config = dict(
    n_layer=12,
    d_model=160,
    n_head=5,
    n_kv_head=5,
    head_dim=32,
    d_mlp=640,
    vocab_size=16384,
    activation='squared_relu',
    norm='rmsnorm',
    norm_place='pre',
    norm_eps=1e-06,
    positions='rope',
    rope_base=53800.0,
    rope_fraction=1.0,
    qk_norm=False,
    attn_scale=0.177,
    bias='none',
    tie_embeddings=False,
    parallel_block=False,
    extras=['local attention windows', 'gated attention', 'value embeddings', 'a smear gate', 'skips across layers', 'capped logits'],
    init='normal',
    init_std_qkv=0.026,
    init_std_o=0.00532,
    init_std_up=0.026,
    init_std_down=0.00532,
    init_out_by_depth=True,
    optimizer='adamw',
    lr=0.00146,
    lr_mult_o=1.42,
    lr_mult_up=0.79,
    beta1=0.95,
    beta2=0.95,
    lr_head=0.00675,
    grad_clip=0.5,
    warmup_steps=465,
    schedule='wsd',
    decay_fraction=0.904,
    decay_shape='sqrt',
    final_lr_fraction=0.0,
    batch_tokens=[16384, 32768],
    seq_len=1024,
    doc_mask=True,
    train_tokens=254500000,
    steps=10532,
    dataset='wikipedia_en',
)
Each number is 50 + 15 x the weight over its row's rms, rounded and kept within 0 to 99. Layers, rows and columns count from 0. The size before them is the row's rms in percent of the matrix's.

# layer 8 MLP up, 640x160, rms 0.0662, rows 243-264, columns 0-159
108:39 60 49 52 57 55 61 64 78 46 38 63 44 49 70 65 59 50 50 50 50 77 33 34 70 53 44 39 67 31 74 44 49 46 50 34 61 39 84 62 72 80 89 46 48 50 60 55 33 51 33 21 65 74 47 76 72 42 64 44 52 33 54 37 30 43 57 52 46 22 59 55 32 24 52 38 38 72 47 37 33 56 40 54 61 56 28 60 46 85 47 54 36 29 46 65 54 43 36 84 52 48 63 53 46 35 44 46 61 52 45 62 14 61 47 61 58 41 73 62 33 28 37 44 57 66 47 48 57 79 53 22 62 48 62 48 79 13 47 66 68 46 38 54 75 58 68 57 36 48 68 62 46 80 28 53 40 58 69 62
120:75 65 51 68 24 69 55 63 74 47 55 39 30 52 50 83 53 39 53 58 55 63 56 52 55 50 50 53 43 41 57 54 66 62 34 58 33 81 32 27 35 57 57 35 98 50 52 36 55 54 57 39 49 82 63 50 53 29 47 34 73 15 49 61 28 52 48 65 47 70 45 59 44 50 37 43 47 71 47 64 59 44 17 60 48 34 39 37 54 41 41 47 50 64 46 21 69 57 37 54 61 32 37 51 62 61 68 94 26 61 71 73 67 63 54 26 44 20 48 51 59 48 51 75 46 64 58 54 47 33 33 73 47 54 71 37 27 40 63 62 42 35 38 38 40 27 55 29 39 81 52 39 47 71 44 54 58 24 26 53
097:39 55 56 38 66 40 45 52 50 35 30 52 36 44 59 41 64 47 57 56 40 62 52 24 57 29 53 53 58 91 40 31 32 74 68 48 50 20 49 67 68 56 56 56 85 49 50 48 48 47 64 46 56 66 68 68 61 16 60 52 69 66 41 44 56 45 50 70 70 58 22 46 23 37 61 41 65 66 36 51 52 61 53 52 50 54 53 66 73 42 12 35 68 48 32 55 23 54 38 64 53 48 61 54 35 63 68 78 43 55 67 35 48 61 16 53 34 62 59 80 54 38 59 55 36 53 95 81 23 53 32 23 47 58 33 32 69 68 34 33 53 32 61 68 46 33 50 61 48 59 46 46 41 53 33 64 21 38 45 57
102:09 49 63 43 69 59 52 66 32 54 72 43 34 45 64 41 51 28 46 42 33 54 36 47 47 32 63 47 30 69 44 31 58 49 48 62 41 73 53 81 37 57 50 12 74 56 54 65 58 32 61 33 65 53 40 43 62 52 67 46 59 29 39 30 33 44 63 25 60 46 33 63 43 45 57 39 43 31 44 94 45 45 47 62 51 57 39 45 44 12 40 38 71 63 50 72 34 33 49 58 43 69 41 33 64 59 40 46 42 44 73 69 41 52 36 55 22 50 46 65 17 35 36 46 48 56 35 50 53 85 50 47 49 48 25 30 42 56 57 36 36 44 71 41 52 37 54 73 45 44 36 61 40 52 61 41 22 67 00 28
103:59 71 69 57 60 62 46 65 39 70 45 84 73 48 78 36 61 65 57 48 40 45 60 81 44 34 47 42 24 56 47 55 37 50 30 92 24 71 56 55 45 62 56 29 79 46 49 61 31 53 49 69 86 45 57 63 70 58 68 44 29 45 46 20 41 59 63 41 71 62 59 41 38 58 40 49 54 53 47 79 64 53 29 41 73 60 36 34 32 10 59 32 36 64 61 60 87 53 47 49 33 56 37 46 48 56 38 54 63 54 50 50 63 33 89 60 63 64 71 68 63 57 50 32 52 32 77 50 62 36 64 41 55 41 76 44 52 33 36 37 71 50 61 39 74 48 48 32 45 62 65 37 36 56 63 53 40 65 45 47
096:64 66 31 50 19 79 46 67 50 73 66 54 47 60 52 23 42 26 40 40 04 64 36 56 54 30 45 45 31 75 53 65 48 21 54 54 24 30 78 52 60 45 48 45 60 62 75 56 61 55 59 33 53 70 47 42 56 47 18 56 89 44 42 68 47 64 38 37 37 57 26 81 36 57 31 38 63 48 72 66 54 36 62 47 38 36 57 71 36 42 59 48 59 39 48 54 36 94 50 51 54 31 36 55 51 81 59 44 43 47 57 23 58 61 36 51 52 18 77 61 45 63 52 39 62 62 56 55 60 63 78 51 38 51 53 67 55 74 57 50 31 44 62 42 35 32 82 48 50 53 65 58 48 35 42 29 44 55 47 55
112:36 87 59 37 42 34 59 59 32 32 90 70 57 76 60 59 67 70 52 20 65 74 46 56 79 54 48 32 61 72 46 15 46 50 63 60 49 48 42 56 63 54 60 04 48 56 47 45 54 53 57 63 58 55 47 69 60 30 52 58 48 45 81 49 74 47 50 31 44 50 42 59 36 55 74 66 48 39 64 60 43 45 34 49 75 53 56 53 26 59 52 34 61 54 49 74 33 33 46 37 46 49 52 87 39 52 59 70 62 87 38 54 49 45 48 50 35 48 39 72 49 41 41 56 62 36 48 27 62 44 43 08 17 44 42 55 51 36 67 50 50 58 70 53 56 49 45 47 59 75 51 75 31 61 54 50 08 56 37 58
092:22 49 46 06 50 28 75 48 48 30 40 53 33 40 76 15 41 60 45 33 31 64 66 57 62 25 45 51 53 43 48 46 61 59 61 50 72 47 44 51 80 43 78 53 62 46 47 71 31 48 40 18 33 46 27 49 61 52 47 53 88 28 52 47 22 37 49 32 39 52 28 52 61 59 70 28 54 74 81 33 49 68 54 28 62 54 55 53 56 54 19 51 55 43 48 45 71 51 34 49 48 36 74 59 61 49 81 52 37 47 39 64 47 57 80 44 43 32 52 60 69 31 74 39 44 53 71 39 30 78 35 40 33 63 61 59 33 43 43 38 47 20 48 64 66 44 47 45 37 49 75 29 42 64 56 39 40 52 55 51
111:59 50 65 72 48 43 52 40 56 50 39 61 49 48 30 47 45 73 68 62 41 95 40 50 46 27 48 36 38 44 63 33 61 75 36 55 56 54 47 48 64 53 78 57 52 43 57 49 48 61 49 39 39 64 58 39 50 43 52 36 47 45 67 55 56 68 50 60 57 34 55 46 29 34 41 55 99 57 34 67 56 66 61 52 87 26 67 80 29 52 59 89 48 48 48 60 58 63 61 57 21 48 49 29 61 71 43 59 29 61 28 43 33 45 96 30 24 21 51 80 68 52 30 61 58 38 41 49 66 57 46 58 64 59 50 46 44 41 39 62 48 11 43 43 45 48 52 51 57 60 68 25 28 66 27 58 45 43 67 72
102:61 44 67 49 54 54 61 69 72 48 50 43 52 63 37 15 55 64 29 19 46 82 68 44 55 52 60 33 59 58 49 40 24 47 30 38 71 55 41 35 81 39 49 55 52 34 61 38 44 72 38 25 66 60 65 50 50 16 67 50 71 51 54 46 44 56 54 41 47 42 59 64 58 39 64 60 63 70 36 63 52 34 37 46 28 40 57 58 56 72 60 63 36 30 57 55 37 56 39 42 39 38 50 72 42 62 64 70 46 57 62 42 33 78 93 47 26 39 17 51 51 43 33 49 46 63 67 51 51 39 63 49 91 91 51 29 63 46 42 57 44 43 40 19 34 54 64 61 19 84 31 49 40 57 30 51 54 62 60 46
142:36 45 60 54 58 83 66 66 59 41 49 57 55 49 62 59 55 53 34 61 30 63 50 73 56 43 46 70 66 27 44 58 50 49 54 55 95 43 39 85 97 44 71 56 56 70 42 43 71 65 77 26 63 46 56 42 63 27 65 62 87 24 47 62 45 52 57 69 60 56 46 31 76 54 50 38 40 66 44 41 46 30 39 22 60 73 57 69 45 70 50 51 35 31 51 29 37 39 50 53 48 56 48 48 77 56 56 52 39 44 30 73 61 58 52 49 51 39 40 36 53 51 48 50 61 57 53 36 46 69 61 36 46 72 41 52 59 67 36 40 98 45 38 35 42 46 73 24 30 58 40 55 44 60 23 67 51 56 54 86
112:73 52 73 72 72 33 43 41 78 44 44 39 27 49 50 59 65 46 63 32 52 83 41 39 52 42 51 70 52 42 46 57 49 74 71 35 68 61 36 47 68 50 75 37 65 49 52 42 53 69 77 39 48 79 48 53 51 42 38 32 50 35 82 52 63 55 52 23 67 74 59 30 42 12 45 69 44 71 55 48 50 68 59 63 57 60 44 57 37 33 43 51 38 52 29 18 52 61 57 55 62 57 54 56 67 77 50 84 35 23 77 56 12 71 55 45 57 50 45 78 55 42 63 51 43 75 26 32 40 44 54 56 42 64 66 58 61 33 44 26 47 58 58 39 38 65 39 53 47 74 77 57 41 80 46 55 59 60 33 47
096:63 48 61 43 42 54 67 52 64 45 49 52 45 77 77 40 41 55 65 49 32 37 46 68 50 34 61 47 84 54 35 17 31 53 23 55 54 25 30 07 48 43 72 62 42 70 72 73 47 49 46 73 62 33 67 29 71 43 68 72 63 21 55 56 63 43 45 47 43 29 44 32 45 52 53 50 63 53 55 70 27 50 25 27 63 75 31 79 73 48 26 35 42 54 56 55 50 34 46 74 58 55 39 69 64 39 35 60 32 69 37 41 48 42 27 56 55 53 69 58 50 58 71 23 64 35 49 61 70 47 33 20 63 33 44 43 76 58 58 74 46 48 49 65 50 36 50 75 51 39 65 75 62 57 55 60 47 39 41 32
110:63 53 56 58 40 68 61 63 30 60 54 51 38 53 48 97 61 69 50 61 30 67 45 59 35 58 45 61 56 23 47 44 39 43 54 76 67 81 27 46 55 75 54 51 50 45 53 80 46 63 62 54 59 35 64 66 53 17 50 17 58 37 59 45 40 44 45 55 43 59 32 50 27 41 50 39 76 51 36 17 44 36 32 50 53 41 69 34 52 41 37 38 42 66 17 44 48 49 56 20 76 46 34 82 77 59 41 68 34 79 59 52 45 48 57 57 35 40 58 58 52 64 86 85 54 34 22 57 65 57 52 62 46 43 37 53 27 30 54 66 47 13 46 37 60 46 58 33 58 50 59 48 51 54 30 36 44 50 24 47
098:37 62 76 59 45 60 56 64 63 35 52 28 40 60 49 72 54 41 33 61 42 86 49 51 43 41 50 49 48 41 31 27 47 49 55 44 61 56 54 48 76 57 31 46 60 63 46 67 55 41 25 45 66 44 69 85 50 60 66 51 68 48 58 23 47 24 29 64 53 52 62 77 64 44 56 48 51 81 46 38 61 44 63 71 70 76 46 51 33 42 58 37 21 58 48 22 35 47 34 66 68 51 26 55 57 33 50 36 33 65 44 53 71 67 59 62 54 27 73 58 57 87 61 43 20 64 30 42 44 50 70 26 32 60 34 50 58 18 64 35 48 45 85 55 73 67 41 45 21 87 41 64 59 46 45 49 44 53 36 46
117:37 54 76 55 75 46 54 58 60 29 50 38 61 62 45 67 47 50 49 48 26 51 40 61 46 30 37 55 55 49 61 52 41 70 66 42 29 42 57 59 57 51 59 67 83 41 68 45 60 79 38 51 59 60 46 47 55 56 78 37 38 53 36 44 77 37 12 56 42 58 52 40 63 27 16 75 71 40 22 50 67 59 56 46 73 58 38 84 27 53 31 63 34 33 47 64 30 77 51 61 54 60 46 43 58 29 51 42 47 28 52 65 41 53 82 27 70 71 62 55 54 44 70 51 40 49 37 48 41 62 43 59 50 65 09 42 46 48 28 48 65 59 79 48 51 37 57 36 47 40 37 77 31 80 29 61 66 51 57 86
102:69 63 42 72 49 39 52 63 56 55 49 43 60 61 43 44 67 73 56 48 53 42 57 24 46 43 62 29 50 61 57 54 51 69 56 66 38 36 45 43 46 58 27 38 36 53 53 42 59 48 62 52 79 64 44 71 54 39 68 41 51 55 46 32 64 53 47 30 18 48 49 65 39 38 43 65 32 95 38 61 20 60 58 28 49 88 69 57 50 33 38 47 42 36 70 32 67 35 48 56 63 55 45 73 88 45 34 84 52 45 60 48 19 44 64 55 64 39 41 42 31 40 80 52 44 51 29 26 60 59 27 35 64 51 62 34 52 27 27 41 84 51 43 22 61 61 78 51 48 66 21 69 48 56 72 58 38 78 58 48
110:30 64 68 53 43 49 67 53 52 59 61 30 38 57 47 38 58 31 57 81 62 57 62 63 29 68 48 64 60 69 64 46 36 66 46 67 30 66 77 67 37 57 36 27 51 39 58 53 65 67 66 71 71 77 77 58 42 60 36 61 52 15 54 69 16 50 44 39 45 51 54 80 39 61 20 70 59 50 39 46 54 39 26 50 77 50 45 86 49 44 58 43 49 34 16 63 38 70 64 50 81 50 29 44 41 68 53 41 42 55 53 68 50 62 61 19 57 41 74 77 52 58 54 31 39 60 48 45 73 53 37 25 34 46 43 31 45 59 53 64 50 58 70 54 30 55 34 30 55 62 30 36 41 47 59 57 17 40 63 67
101:32 63 42 56 50 53 74 48 61 48 53 48 53 39 47 38 72 34 62 82 38 80 83 60 56 23 36 60 54 52 48 52 57 52 41 27 81 54 68 68 74 56 58 63 51 45 61 61 47 40 54 26 54 62 43 42 20 43 55 66 40 53 78 54 68 66 45 49 46 32 36 96 64 43 19 32 45 48 55 54 60 48 50 67 62 57 32 57 34 49 35 65 49 63 39 44 63 66 64 40 56 72 46 49 68 81 48 55 72 38 53 45 76 53 51 27 54 23 38 46 37 51 68 57 42 37 50 75 63 74 54 50 75 49 27 16 01 52 37 54 51 34 36 32 39 33 67 48 47 55 57 53 14 47 47 42 46 47 35 65
100:61 69 61 37 41 49 63 74 70 40 42 69 65 70 48 39 63 56 36 61 34 65 43 46 40 74 48 52 77 48 70 42 36 58 26 40 25 74 66 67 24 48 29 14 39 39 25 43 70 82 49 34 65 43 68 55 64 22 41 51 42 12 43 35 46 68 40 69 41 23 48 51 34 62 40 70 47 32 63 59 57 45 47 61 38 71 18 30 56 43 50 49 61 69 29 45 44 45 46 54 63 66 55 64 65 49 59 24 48 50 61 36 36 55 43 52 47 44 43 72 36 36 39 49 59 62 32 51 62 53 45 37 52 75 40 42 37 33 44 51 73 69 76 61 67 55 28 50 24 47 36 63 35 57 43 75 66 89 63 60
081:50 36 33 29 68 42 31 85 35 42 77 64 81 60 70 40 46 79 49 73 39 52 52 73 09 60 47 42 27 38 47 62 09 48 61 57 51 71 61 69 61 83 41 15 51 47 46 74 70 57 79 48 61 61 66 37 54 46 49 53 50 53 55 56 66 65 53 36 48 32 58 55 42 44 35 48 58 73 58 54 75 49 40 57 39 44 58 44 62 51 69 60 58 54 53 41 48 69 37 35 43 53 82 47 33 71 61 45 62 60 56 53 51 49 44 68 40 68 52 44 47 47 73 61 30 40 71 34 80 53 56 33 58 66 55 24 24 74 40 69 53 72 42 45 64 28 41 42 54 35 41 25 55 55 19 52 61 62 30 49
095:47 57 37 64 42 82 48 61 43 78 52 47 67 27 65 22 70 61 40 51 63 48 78 62 57 49 60 41 30 70 52 42 47 52 56 19 42 37 70 64 89 42 60 61 91 33 37 49 38 76 61 57 48 63 85 37 81 26 80 79 45 65 61 59 36 72 36 61 40 64 52 75 52 32 32 72 63 36 62 47 58 43 38 48 35 65 49 30 35 35 43 44 41 47 46 34 60 75 23 45 47 52 70 66 58 73 74 57 37 48 41 50 52 55 60 50 30 38 73 47 61 21 39 76 43 59 66 40 45 42 63 24 42 51 53 39 35 39 50 52 67 53 46 57 41 48 44 55 72 60 33 54 58 60 42 80 54 55 65 41
# layer 8 MLP down (transposed), 640x160, rms 0.0765, rows 243-264, columns 0-159
108:59 45 47 45 49 53 44 43 82 36 41 46 72 52 45 72 40 62 60 79 40 39 29 36 53 57 32 34 38 50 39 34 59 63 48 46 62 41 45 32 61 59 47 50 49 48 39 46 41 67 41 48 58 43 41 70 58 41 37 48 42 65 47 45 46 46 62 17 53 41 63 28 27 59 47 35 57 58 43 51 53 54 04 43 52 47 35 68 83 53 37 40 39 40 88 83 34 30 66 60 39 50 59 54 34 30 39 45 61 40 30 28 35 58 65 99 82 99 66 62 52 52 32 48 54 79 64 36 60 70 64 29 56 52 33 64 47 49 60 61 55 50 48 38 63 27 48 28 46 31 36 57 56 43 41 65 46 54 76 55
111:50 31 11 70 65 30 51 52 57 14 39 58 54 33 71 64 35 36 48 51 28 35 62 51 78 29 38 61 57 35 56 66 68 58 50 64 68 81 49 63 53 40 52 46 77 50 43 35 48 33 51 58 55 64 43 72 73 58 65 57 36 51 55 46 35 47 68 43 34 27 39 40 80 48 53 54 59 50 53 50 78 50 58 64 39 38 48 37 42 50 43 66 43 83 23 37 33 47 47 51 41 28 50 66 42 43 84 49 42 34 60 50 58 48 43 25 64 36 55 75 61 47 71 49 64 27 57 64 26 63 53 45 65 57 52 45 44 29 39 64 35 37 20 68 08 36 33 60 64 29 62 59 62 71 77 36 65 58 25 38
103:59 55 45 54 64 44 58 51 52 43 49 64 46 22 60 43 59 34 75 22 48 62 67 53 51 29 28 31 44 61 43 53 56 76 59 58 51 32 23 47 58 39 50 79 41 30 11 47 51 37 41 71 64 51 60 52 82 75 40 52 49 40 50 32 50 53 75 58 32 21 62 24 43 62 61 49 44 19 51 50 42 34 29 58 24 53 67 28 59 29 65 77 65 49 33 49 36 24 25 58 46 46 38 42 60 68 66 27 45 59 55 42 39 78 40 34 46 60 78 39 56 27 33 52 52 42 59 47 65 70 56 48 74 69 37 70 47 57 65 31 46 27 64 34 23 50 39 68 60 48 62 57 37 28 49 59 40 31 16 37
102:30 33 35 57 64 75 48 37 33 44 75 69 45 58 55 18 44 40 67 52 64 43 36 76 55 56 15 55 71 61 57 39 83 52 41 35 55 71 36 43 57 30 62 55 44 67 67 59 30 48 43 46 92 64 40 53 52 30 48 56 62 45 23 33 40 25 68 58 63 29 36 44 49 54 62 26 51 41 36 48 54 41 40 47 47 32 41 25 59 60 56 43 48 53 50 25 34 29 54 37 57 72 73 43 44 55 50 30 49 51 53 64 51 45 61 71 62 47 97 50 54 43 41 38 34 54 20 48 46 42 61 72 66 41 46 58 39 37 49 51 65 50 61 88 39 54 43 51 67 40 55 69 87 15 38 70 44 74 44 70
104:45 50 69 75 29 45 28 38 76 34 24 47 42 02 60 56 65 25 44 43 56 51 57 45 58 56 75 56 44 33 66 51 77 44 60 35 53 63 27 59 47 56 66 49 51 52 61 30 58 31 72 48 66 47 30 44 50 83 40 48 55 43 52 63 53 67 74 54 37 48 39 27 41 52 48 72 27 50 57 29 44 50 69 39 59 65 44 63 68 38 47 40 45 53 40 45 71 83 60 24 46 58 58 77 66 50 47 82 51 72 60 50 62 48 32 58 26 70 73 76 49 53 39 41 39 26 37 65 46 78 72 49 60 20 66 65 75 61 61 51 49 48 50 46 28 73 62 47 69 40 69 38 79 38 63 55 40 34 34 47
097:35 28 49 39 25 73 58 35 54 54 60 42 32 58 59 61 53 71 61 55 37 50 21 52 58 69 39 52 58 75 12 54 90 35 39 49 75 53 62 21 55 24 37 28 42 40 52 32 43 39 70 81 60 62 47 45 38 59 47 35 38 58 64 70 35 51 50 68 41 47 46 44 55 69 46 26 70 39 34 65 29 50 04 42 53 79 35 63 37 60 62 62 28 51 59 54 78 44 66 50 44 52 47 42 21 61 52 59 46 56 39 48 36 46 38 60 57 42 25 53 48 68 66 26 51 51 29 21 60 40 31 35 63 56 48 53 57 53 52 72 20 43 22 42 70 50 73 60 69 58 31 44 41 42 65 70 48 50 28 49
114:49 70 41 58 66 67 34 62 31 45 60 49 54 48 64 45 33 12 03 16 48 33 65 49 48 44 66 52 28 65 80 62 55 58 33 32 67 52 40 58 38 41 49 36 47 69 37 58 40 36 51 35 82 27 46 46 39 43 48 41 28 29 44 52 59 10 75 60 73 34 36 32 65 57 61 34 40 44 49 49 95 56 60 50 51 38 69 37 77 50 52 83 49 29 40 33 51 73 25 72 60 52 56 56 58 51 61 31 39 50 46 53 28 56 57 45 29 52 65 40 52 60 62 68 71 52 64 40 55 21 29 45 46 41 28 54 48 59 44 42 38 32 46 43 38 53 31 38 21 65 60 37 58 65 40 53 60 48 37 38
095:64 54 70 60 51 44 36 47 53 62 41 30 20 49 52 71 24 66 62 35 61 63 45 78 63 60 51 50 60 23 39 49 41 66 44 64 57 49 60 51 52 51 14 57 43 40 19 56 86 82 54 60 63 54 57 54 34 42 52 56 40 40 34 51 89 57 73 19 47 69 34 62 40 44 57 87 56 33 54 48 54 40 34 36 50 15 56 62 58 49 62 49 49 70 15 47 33 53 45 50 43 32 62 43 42 63 74 45 40 52 51 63 40 53 75 39 57 45 40 48 67 53 57 60 42 64 49 42 52 19 19 65 65 42 40 58 69 56 71 45 88 69 43 68 80 52 42 42 39 58 65 59 21 56 58 17 50 47 41 49
106:38 66 44 30 71 42 35 17 88 41 71 55 39 38 51 63 45 48 65 64 50 74 65 52 67 52 36 74 30 69 50 31 48 17 75 29 64 68 62 51 42 67 71 59 53 50 42 45 69 42 34 42 64 72 56 23 58 11 57 44 42 67 34 44 67 44 38 55 68 57 65 29 66 48 58 44 48 40 47 47 42 52 71 42 40 68 42 50 38 36 66 67 53 44 38 31 60 75 42 31 37 73 61 34 53 49 22 62 39 47 59 64 44 37 46 22 62 66 44 51 73 32 58 71 63 33 31 58 44 56 51 76 59 70 67 60 51 22 47 36 38 45 44 40 51 60 81 58 50 36 49 58 63 51 48 41 84 49 15 74
110:57 47 57 42 31 46 50 52 73 24 62 50 80 40 41 68 28 44 38 44 59 51 54 29 59 81 83 68 34 38 29 55 56 47 69 40 46 43 32 58 63 65 41 50 43 37 63 37 16 52 37 58 59 33 59 75 70 48 64 56 55 69 64 22 77 32 58 26 49 42 92 65 67 68 40 51 59 62 62 53 65 23 26 75 54 58 50 56 59 40 56 61 39 67 81 43 54 48 40 49 60 46 48 78 73 45 60 54 51 63 32 57 75 53 42 51 23 55 49 57 85 66 62 35 75 45 37 48 63 19 67 39 41 49 58 53 54 38 70 46 27 44 49 47 70 66 56 67 39 48 65 71 52 58 51 39 72 35 31 24
127:47 26 37 39 65 49 57 53 69 45 55 56 28 45 79 57 71 34 77 49 39 52 64 60 48 81 34 49 66 35 37 52 82 38 66 61 70 66 48 35 42 61 50 45 40 32 44 61 48 49 45 47 52 63 54 67 64 39 43 46 40 32 61 49 34 51 57 26 42 59 47 51 46 57 00 61 58 53 48 89 51 49 42 63 43 56 61 54 50 45 65 61 34 42 69 70 46 53 56 77 63 55 64 50 40 61 50 29 28 46 48 59 88 46 50 63 52 48 15 34 57 76 75 23 37 37 77 43 73 46 62 56 40 34 49 40 35 58 46 36 42 51 44 83 83 59 29 54 69 55 50 79 36 80 55 67 42 29 32 43
107:37 23 28 28 36 76 63 57 49 00 67 45 70 58 38 41 47 44 56 63 40 22 52 61 90 44 53 80 52 60 61 29 45 26 38 76 49 68 66 54 45 33 50 33 53 80 30 50 54 38 90 74 52 41 52 67 51 53 54 47 49 44 70 63 67 49 59 37 45 52 65 61 45 30 42 48 58 66 57 28 48 31 64 51 49 49 44 76 49 48 68 51 47 54 38 43 63 35 56 31 46 57 54 34 40 35 22 44 47 49 24 61 58 56 49 36 72 06 59 65 66 25 58 34 40 27 53 46 52 58 57 56 63 44 72 38 51 28 46 52 50 58 36 31 60 38 67 54 28 52 59 56 45 57 67 57 53 37 69 47
098:25 68 47 55 37 26 45 21 23 49 71 47 62 35 49 38 46 36 55 31 40 60 55 72 18 69 00 63 53 46 53 64 40 47 69 42 44 65 36 61 55 71 42 34 51 36 50 53 25 46 40 40 33 67 70 53 89 29 48 46 26 47 36 34 43 31 38 60 18 80 66 49 57 29 38 76 71 55 51 49 69 61 49 75 39 62 45 41 50 53 48 61 66 53 50 58 50 38 66 64 43 58 73 30 31 67 47 59 41 32 48 58 36 39 77 29 78 49 58 54 42 50 53 75 53 79 34 53 42 74 19 33 49 54 56 43 72 43 44 54 33 41 60 41 65 53 46 47 41 66 39 65 43 50 43 43 59 20 67 57
111:56 55 55 57 53 53 47 43 47 51 35 48 33 28 60 78 37 37 73 75 28 68 56 49 24 61 27 59 74 65 47 72 70 41 88 51 58 58 29 62 76 35 37 44 51 37 41 73 40 37 68 20 52 47 64 58 71 17 48 21 58 67 44 34 53 51 54 53 39 55 34 68 47 48 49 57 62 61 05 48 72 51 58 63 52 51 55 42 36 50 68 47 20 55 56 52 36 69 58 24 68 53 62 74 66 53 35 37 23 69 37 50 33 54 64 54 60 51 41 62 74 59 52 54 50 56 29 69 58 27 32 76 50 35 86 48 32 40 59 80 54 54 50 57 56 41 36 37 64 31 73 60 64 33 71 58 60 48 37 53
097:34 61 37 51 61 71 40 64 43 60 69 44 52 62 35 44 37 56 29 33 30 42 69 35 28 33 39 49 29 62 29 69 44 30 17 34 45 43 19 32 39 33 65 79 41 45 59 71 26 34 54 65 61 39 44 54 41 68 51 54 42 34 53 32 60 49 79 49 56 64 73 47 52 71 50 40 65 54 41 36 60 33 72 20 35 63 42 38 47 70 56 60 84 46 75 49 35 51 65 25 47 48 32 28 40 53 46 69 52 78 55 36 68 44 73 51 40 62 41 20 52 60 54 44 45 32 38 47 32 79 30 60 24 21 39 48 37 35 60 40 64 49 25 36 64 59 57 65 63 77 51 18 44 38 53 40 45 40 39 43
110:28 46 28 47 64 41 44 41 60 36 34 29 40 65 66 58 29 30 63 54 29 72 50 67 43 59 38 51 29 22 59 84 29 52 46 41 25 46 44 50 51 35 41 53 69 26 56 67 48 59 41 64 67 28 60 70 21 63 52 51 44 47 52 44 45 29 43 66 73 64 56 80 68 43 42 75 44 45 06 62 50 39 29 56 47 57 44 68 38 50 50 65 68 40 86 57 28 66 73 53 50 53 48 47 36 33 36 44 98 37 41 57 43 39 62 68 55 70 53 39 34 61 73 09 55 73 61 67 40 55 60 37 70 34 33 53 47 45 79 49 61 42 58 42 65 49 37 65 59 46 47 46 51 48 44 55 33 67 47 66
104:26 52 18 63 62 39 47 37 45 53 52 59 38 60 40 16 52 39 62 47 54 58 51 56 29 68 50 46 40 25 58 53 67 51 59 76 53 14 54 45 29 46 38 60 43 52 29 41 49 62 30 45 40 46 46 81 50 70 64 65 51 75 43 23 68 39 28 45 52 59 50 36 39 53 44 98 50 33 14 28 60 76 50 61 18 25 76 75 53 37 66 76 53 26 66 59 49 38 58 59 21 53 77 31 53 38 37 51 43 59 50 56 53 47 50 65 38 44 25 39 70 50 38 42 71 38 52 33 53 42 35 61 44 54 59 60 56 51 25 58 66 57 38 54 50 36 63 18 41 59 35 62 50 55 34 41 37 25 64 71
104:46 44 78 19 38 49 41 47 58 38 44 28 38 27 47 54 68 53 76 73 57 54 51 78 32 55 54 57 44 15 55 58 58 47 22 53 32 41 39 59 46 39 30 54 45 64 56 44 55 43 66 85 21 39 42 73 29 48 46 35 48 59 59 68 20 53 59 56 63 61 44 32 68 66 29 53 51 76 66 41 54 38 33 69 52 53 33 33 57 59 82 27 64 48 53 36 40 62 82 39 78 53 37 51 68 60 37 09 52 43 43 50 65 50 51 34 49 59 63 29 53 45 54 38 40 47 32 55 66 53 42 55 40 45 46 45 33 50 56 48 00 59 42 37 30 66 66 43 41 57 37 41 59 16 66 59 48 41 64 43
107:51 62 55 41 17 49 60 46 68 51 25 51 60 57 45 66 33 55 46 47 45 32 59 39 65 55 50 72 44 61 27 42 63 42 56 48 60 50 48 79 46 55 64 69 49 65 52 41 53 41 49 50 60 90 33 49 54 31 56 55 38 52 59 47 78 38 63 52 29 49 35 54 48 57 19 46 75 38 61 74 71 48 69 65 14 80 79 29 64 14 35 38 42 47 41 22 44 36 43 30 61 50 71 49 87 63 51 36 25 30 55 63 45 47 35 44 65 36 52 62 52 62 70 54 39 57 47 52 49 45 42 81 33 49 41 33 46 34 55 66 29 71 50 42 43 44 65 72 40 17 54 56 35 33 71 34 77 74 30 32
097:61 26 50 49 59 65 53 67 33 26 16 37 71 34 66 31 52 27 39 32 50 21 90 49 55 64 46 28 49 53 40 45 60 79 43 46 35 35 53 57 70 42 57 76 59 50 60 58 39 37 60 45 31 51 32 33 56 54 62 53 47 54 79 63 45 20 59 54 75 62 50 54 76 32 39 71 46 38 37 29 36 72 99 57 43 38 57 42 56 59 48 61 67 47 33 53 61 54 33 56 55 62 74 54 63 28 37 75 55 66 55 53 48 45 45 47 60 51 44 36 59 71 33 43 52 53 45 47 29 41 26 59 69 43 44 67 74 42 54 20 44 30 50 51 31 37 55 41 47 39 58 43 56 51 54 62 60 21 38 55
083:61 50 55 51 50 40 62 24 72 34 21 44 57 29 48 56 35 50 33 34 53 42 27 19 83 64 57 63 66 39 67 68 83 70 53 44 29 58 26 57 39 39 31 56 65 48 75 33 35 59 46 59 50 47 58 25 26 41 46 44 50 85 54 68 40 46 69 43 57 48 53 70 79 17 61 50 50 38 46 47 54 46 35 71 47 39 71 73 58 29 45 49 40 51 72 53 60 37 50 58 55 41 35 37 74 51 56 38 50 29 31 25 42 44 82 37 59 61 50 36 64 74 38 46 50 74 28 58 15 65 44 70 28 17 50 54 53 44 66 53 48 58 59 47 51 63 51 65 63 64 74 56 57 36 61 57 30 75 74 57
101:47 34 22 46 39 34 23 53 46 55 44 48 34 53 72 68 59 57 38 44 72 44 36 57 47 49 62 39 24 54 32 49 42 47 76 47 56 04 35 26 36 58 48 46 56 57 33 46 51 66 80 64 75 60 62 34 51 65 27 52 43 78 17 81 77 75 41 47 58 75 83 68 65 31 22 37 59 34 50 41 47 46 48 53 14 49 50 41 54 42 73 51 61 47 44 54 54 52 37 27 30 68 45 29 60 31 42 48 58 63 39 55 31 46 35 41 26 22 42 08 61 47 46 83 47 52 51 59 56 52 38 56 31 45 47 52 59 56 52 48 79 34 46 35 63 52 51 53 65 76 57 52 52 69 29 49 56 48 47 35